{
  "d_model": 384,
  "n_kv_head": 2,
  "d_mlp": 1280,
  "norm": "rmsnorm",
  "rope_base": 10000.0,
  "init": "uniform",
  "beta1": 0.95,
  "schedule": "cos"
}
Each number is 500 + 25 x the weight over its row's rms, rounded and kept within 0 to 999. Layers, rows and columns count from 0. Numbers have three digits each. The size before them is the row's rms in percent of the matrix's.

# down: layer 7 MLP down (transposed), 1280x384, rms 0.0684, rows 619-635, columns 0-127
# gate: layer 7 MLP gate, 1280x384, rms 0.0755, rows 620-635, columns 0-127
# up: layer 7 MLP up, 1280x384, rms 0.077, rows 620-635, columns 0-127
down619 103:464475499515487541453521459491489480503508471518555506483511500517516552501506495459501477513519518455507524510493512532487486495515501552480490471515475485440554514483496525543496510455482481503468502533519516512491456520514498474506510499500528515503455497508503489451493512510533494457493498498519523504538502483494504528445502493525481517509539527473492526448519537492464499527515
gate620 097:547529449480497463516470522510498555519501493472527499503527501523471497523463490475522512474480508478460481504492532501521501530481478525483482540480532521487485489546529503503533496495509458497534497491481485527474528501475510493534515491452505487505551497509537475488525503486523461493495488458446501478534511516468482505547486473492499525505474500517483514510517534470544483503521
up620 101:543525505446515516510500503504537540544496497493494511515508487478509448472470490496511492491468505470455522529518490507498516483482480503453488511473514528468507485517458457479459522527543472515514475497490488505502486488497493522495497502516520507502509491498517519512464476504502479495464480506463520454548479537488532461531558510476518502487514511484510490473485542524528485524484
down620 104:495475482514537482489522539526498501476515527507521477508485569485503549497496520524490480474500498511452500473508535426523513489507479490461528474511459497486493485509526491486510506459485483491492482462512471489499556526531473485466524469497484489467525499517542547484486523470482533533487567488482461476444534490504512482496474441488516521482519515478486498515526511504543473524500
gate621 106:500502511503499489491482491475496457495506500499473510477489547518476496485530554500502498467504493526527468451493518512518528506476483547465500482496525484493523540495543499516510504519493492506508497530503511504490474511490498488500539449515469481492533451488546530466480522521536488510546517497486500463554516506491516566481550500470517481516518488523477472495504497500535505492487
up621 105:486517457465485533485488507504528497502486481516472480488525466547536526477479544473483475518508487504506495502485430496485478509475502508491550511518463481519510456523498479501476488530472466491503511464531508503496527466487462487477507512541485498537475469512527448488495536494508509513484497529520506496521525490503487536513516526528482521495495430503458510458530531522482505487551
down621 111:543504489501516515506481497496488491494486520468497545509483517486510590498499469486515491505494566512497499549468449499450498520490541489508487498471476551514476512475490526541448486505468477519550477479481514499515509477508473510470507541451507501499495506491509511481468465507542494506517508520502446499458491480485485496514462482502483495498474526455485528484537505483510544499495
gate622 105:543476485517486540463479534522502514524523567519478526498480486436521505468488509501542483552542511510501474484547496486507489485466485504464474497497502483494487559515506493497514504489477473484474511481519452483533487489475473516490504501506492488513533484484490557494485492520484474492524485448465519514504492447513566551449505491483514529500500516527501505546464487489507522503467
up622 102:540498483530482489510477475493502535480518568544474508502501517487519527498505496512577484491490512458507533463554532487489509494504555525486522533466451489520494493534468521502498467534507485517499517494495509518511523508515510546509518543555493495483483500478478519505484488499499532525521538462507493476498489501516521439445488548525506507472470497484559492494469546469509517514520
down622 105:513456463527497499457516485507521524471495500528503490487510479477501472428507528533471503473492523499508499513501507513479521495515490455457486538466496498482527493460485501513489546500477468496491454481496462487470461471525501545489517516531512504510452504517491497472473514503511483499469494526510492518516500471508499523500483511495472510519466486534490528492513492478525462506459
gate623 095:481506475483520518495517510503488504507515484486497470490496474482413480505492499523484523495495498480498474476493480505465535502532536554488516527486550495495480556493470489466503466522438521473469500474565516531527487528500518503541517516443493514512503471480493499503525499499485511502504511510515513503483498525494505504499503556474517523495484496477498456484477515461493502530514
up623 100:521516481514480519481489513465472483498521477521469572485484448526536513498499540534526527522529489470542487487517527523493520529488463489499494483505466472520471460485487490458460488483457481525476505515471484499493536490516488503479513509525531495470496517470478497490498479505510482484480514480516505515502490475507469511464498468483467474478509504474449500521490493515487470521509
down623 101:507523510528468502496486500520519512486540518502536500475547509504506496508508475530495546533508512485509523510538440477512533535532474546508475499511539511495522470518488509525502513474499542509512487513516553523492515468519529511470502529488484490533498523477522516482496495510513511500500503493460527512497534467522491500489518519522569518516455456552526491519514500514483489456524
gate624 097:498517507501496512494500472496539490549458507519457505505477496502438485522487489467519482517490506520546518498516528515478444513470509527497483472484525460494498511454536498482473515476512467466496449496523527517474497461549526502493519456499447491506485485510499499511484502517531496568549516484503533468512521519511451507521528467535492497455514512475491497472536484515487477516468
up624 103:492522526485482512479464507515525543525478518498534511520502494499539504455545475507500484472491501515547496498509486465502540502495431521504472472522484542474496493546546455518545487477483554524457511556477559458517539517522517494458540523526482472491518479513512479545512496488521464485468458494534469492519513489520500496473487501527538470536508443533490471468483492498489540528511
down624 099:470534484507471484555490494509557469525474501534537482507473489509521483544429540521517487509495454508464502450494473478494476501475439515506450504522509520489482492476477476501479475484540481476468490501507471488496492479496529490504497503514437500504496492463495515489502517483486449523497509465462485483483503509538553532515527489516517507517494487503507459511493457515498502501557
gate625 096:516484508503486483475517516523506470492515561508480487483534553476496501549468529505512492488441513494464501503481515528491471500514480546475507465499498457522498486520459530487476525473489559518471526514513477530493516505504485540515501482481520519506478484529532507524507531460529485487528494508536484467511473524537512505508480525446520515506515468513493517533475532473557526475522
up625 100:492486463489500491504473509543475483522516484515515518456521540490516514531486473459517495510498488523529447496507510502499484507525504494437465473500520500481514448540506501525549493514480520479497538495496505492470477506496499541486541510531499507503469521517526464528479512491478520481502492482512531506476556511509510520494478487492479464509485464529460566516515485464515552492480
down625 094:500494488509489497484514466515532477497503491491477464505549516514505497474474539481535503535504520485493529529480510454524477480507506515473518488520438526486477497474521499480487464452511559513477513517515518477478522495518548507527483494475482525525548431460462474507493515504468516549454514514519509504508495428480518453476500505475479544505480492478505505522509475473489490531524
gate626 110:525482532508478504504507519534479491527481480496474482516519483467509504504490510507486489511472505518498508525523475501462490515503496522524507492524491520467494534494479517489459501505548466504440465507518538505471496496460504507497457517493506506509517480474497484528516463495503511514431491530458456477516497518462492508520530488473489521522492513534508490497560474496474517499537
up626 104:468492523534514480483519521515547515507507544515543471533474492503520448527526482538557489513527471465512500485490496491560474481522519473495503494510527466452517504506437481500501517530534474481529514502507525516511513524483519472425522514478497445541510541475529500490492492513507485451528496473498491471524516509509510495513487494489499510473481516474490491520498454524507465475488
down626 111:544531463518491544553526526513511498503532556523548533503544468490465487492505470557508452498480497477506540499529526488523494477524534488500503481516543488490486529512479506443502512486493474477461517482505507505491507494501522428539525494452519484511516492482515455492535512502538531488524505530516507482489535496483510514543508549518497454497499515510452489501506448574499510546541
gate627 102:482444474510499521507521512518507466484487486472481466454487484546486538510446505512566530503480515476513501499506500532506482506534525495510436503493492502486500510456477516483493511489478493515522546512506516441490482499485500514495532488491515518448447504533511509498478514482506548536491507505479485520510471479500502524445532507473505524533527509495543487486496514536490493486513
up627 105:497474471550502530508513491460516495456501503453481489458480463486543480503482486461548490520497550465522532499546459503511485481496490494492468524494473530496500520483486513516448490482519500524538505534512506467531421513498498487522549514452539534461510556499485492447477521521498558533487488469489502482515512496521518467489550511521501486525492462496541474465507532503466539515541
down627 098:530503484502515518512484515482522438534506505512490523500519498538483529509507511481462528500506517530493487511437543442530521494490522522465493510523533496508460469467511554487516464498571572506572522504512536508518473490510467505565535551484468503479481544555543528505479497470528508519482499471492522500509496515538539540468492464510532561474508457482494483479517508528491516499498
gate628 126:466516499491517485497487519536464513500467499507497493493496483486471526494510497504519497526510490500512455507491460479501515495492483481447459467517490516447491503475495488430522477468528479538516560492497477509513482449479499531492504560490520490519520520518527543511478487487540564500485522514448495503507497472490499460472499520576537497537491535513470485483484479519501524478494
up628 126:498497508486464499482517473450516510485486495475500503512530500495516489513491525568474524520510470516517514467496498491539490522515496507482462550508476551486450535507512497500503453511483495465506475494538491537510490505508523481512473481526492516466504511484467549505477454467538532465506503523502502477477508479495501565495492476483440484498523519452491478499507464516544489510525
down628 114:546474470485463509531522478510484478515508460524474520483460496473526491524482495457481529503488506488497527522536507531480521492485488513513547483419496498501497504525535479517489518509511518441530478479521452462498485521525509436509510462537488528489464465544505493509534548548513492520496516473535490519525451474497521532492539459486474522490470495517508574488533511483497479473521
gate629 092:509497519499511466457465449523507450473498510500522501470493498463528509512498504538539496488518461510523459492496528508482507487518531476499512492500485463467508499505497497530508469562544512512525495453517490516542531521475498467492466518459482481507522514497517493485488522447554520490509526528517506526532549531460504486521507466496510466495472516529541478525441498510503530502508
up629 088:492529528462451495535495505533514507478546532483550523484512510488464485506494530503511484533517467507477480508495496468473491518494464432485498477500482478479482486508486507492555493521473555514497485489501458498535545498519477495493501501475441542462465520521527500500485478477515499453449476470570516487504526482498525435509542510546523499555488501487524494506450521547532492496523
down629 092:500499489543445538495478463499535456558503491488448471525573494447499463499481516434539519490526522519526509519482497566500495489558516487479485521516511501495502514529545507503480494527528475505523494507522509505504487451518517522495510473480508472482521478503494535518515500500499481494486499488494548514488532509487476529487543492505518542524477487504473509449514483513477501503498
gate630 101:479496496435520498490501490503496447493469531495535503521464519488551495454506517519504523479501471522482515469536476517504516502495522486468496503517545492498446475466539508462529490476521496491471489517521520506533500486501516566497487485504520484499510473480538482484464467484491467537528455500499500475466486500491485574464498517481500493480535494488478480504478472507496513543488
up630 108:485531532493469492476472471528506486482482503493521546536465519504556505487481533505515520528497497463515524480508456493499504470509484507500496479526475479520471487499530514446499529452544490530489494486505481466540476507503516569505517498527523486509484498519538501497459505535464496505528519540513486484456501516476481526499540496482513502478528468500497497503475500497456508568470
down630 098:506496515493473507524503553487524484488467512489501527491473455456461476542480511503478500482509481470528544501519518469502480451472474526450520483502499487534502462522503472454508515501503522536563476500453497455531479529546545499529489474537489483500482459521480462542471489502471533464531508507506496517522501484512477507484515481513558528493485546505486516493527458475484477522466
gate631 099:496520502477474517546511471496509511475524491526497484500532515522502548509524537474453491493485486549500510479511495457521459458483506504517539492516487499484481510530497497493474537474486534502490548552456513480493530537473522515454489534517491498478474506527474520504489484517476528492515469493513480503515530547519512492511490546490479504552507480510497537509506483531470511510533
up631 101:507469539523480494460505503486482482490473515438572534523500471512494522470456476491521479529508467496550501487498501515511468542532551509472499499455509511488482509503502509525507474503526515559471515520510478479468476477506527501523499465487495537526527483445519516507497533487522494459536522504465527486462502480512489516468485445514525470473505479505523471468524462465533552494497
down631 098:466485503528533463499506526465507517500513526509499482526486508504521470495510502483524511502535507520454510520443487503484469505502490515488505543494496498462511508519499465525484499516505473489538494462483513468535484490505504502488478484505490557470496482489521449521496503477486480486468476543505491464517481456512474520489473485495498506479479508477506461504533472493476490468490
gate632 098:520490551497523465500515500477471535514507480478488513529468539481463476495438538444527485525466458524494511515526523497473558537476519516475472517504487500520521531460490515460443510535520465469543472499536519525483490458466527502505493472501503468485529498492496454479448498507534492474521512466440511517524455540487494569526461492513556512494510471535513505500486496488470535508465
up632 099:529482496501536524476496504517485467539527514431476482503516494493506484521466502477508468500540445478508543456492475491521461473497519513467487519498481493543466509562505509518505452504506536488514493549500463512459550527491539513498511502502480481485489509502546472503491522526528494472547441480525499516471445509497536539479495558467505478525558514530504496493505512500506509508538
down632 099:480495539552504513472493491512477446488489467496505569482524510493503503520501478460484494486484514508479489499537515496480478475496490519503515497518528493526486557480500536479491542478494500508554499506512496458507453505515528533525472538510513551528515501519501534486521505503485487467495501494517507459543522492469470487539525514498492508493507477506550459513472504505505515471446
gate633 096:507521457495498495512491490474497487493485509499532488543487484460465505472479533490514545496462440480507507515490510492537475514528558487526520532530507480528518491545504461533491476533471531538497557494472485520474481493495527429488494522501502498506485495507482477481474481475452511516469529492461477481503524515529511514520456476474517482459495469459488531502533466464496467529481
up633 098:491453506498469500492507475543493499493520516468512536514490514471521516506499501558529509449510479506519463526512431489481504495494508508516475505493482493497468485470509510478490526456532527456483556471471501498524513481481487489475514477477495492497520488486504500487497547506538506538500472491481481506515515501522502518488534517504525497541525461512458464461499460467516478463516
down633 100:451455481513499468470496534504498468517514509478533454476521486537531499467477444485492533501540520473518518510488470510539527515486486509503503492491496510503458497522539509522484499510463517485553488421527503528545512477550460536523517513519520526542478497504469506555526526484462499509515470499524514504496510530525501478510496533491498515466504527495463527508481494505503502485550
gate634 100:502490504503520486498546527493516509493509447513516508497541541516525451511507512538488503496504483533519479507500517498524514523477497492474473523480504484531505476478508537464501505488505509506530506453494495493497484494519500525487533492468498558571483491492502541487512522450524479506433506461490508503520524516489544523510461505486552481503485524492531526516502453520479521528537
up634 101:505510551534483525494499512470493489507551502463500499512533480517489504475494496513517482470506529540489502523509502532512471459548509478494498465507526499491519538483480519488487518507502499487482488517506535504505530463558471472507499485485518513464490479482476520508508510492487536484457470529543483473497482510497545481510501560474489501519498496522513504509489467512470470475513
down634 099:512487504506486499454458517505525516528543537486456510504570528523524531492480472496510524438498483463498478472513502517486498513519528542482456480478499518533504528504545528498507479466488488539534457508473470498520473504515498479521523486455485484544493504509497534503508489474480495509507523481492482462515506526499514509507497474496469453531489560522522503523559468508508518502492
gate635 116:538492492565532516504492504486512452502510558511479492482480466508486484459504514543530485513458487471510495525509465483522529482491505486499491494489524477499560459538497441487580507503453511480491500531518511502507527517523489503496518514522530475519495471513469544508507502453486505471507559494518532507528519525549485519487489513493467520505478468542505491519472499540506471484556
up635 114:475498486519529470535509501497508535496487510480522507460507481535462525493525481489486519480546506520471525546500495504532439504456493458538469486501551527496509503506529481539478516501527504480487487506516519525445496526460509482499494493467472467496501502504530515488502495485508487543488529508525484495471505469535506495527483460486523529542509523512522498483510494512492440465488
down635 114:487506526509497474504463503491552501510521514473523504498478470472504500482479477538526477460466505490537547489536491470546508550476495499520483542485488525458524499518520555490483489513475483516497486510508477505470482499482537490469521516515501542522515480469488501552543488479480445531495544512467508465544492471495513496508482468474481515514507504519500467511545503490479484530520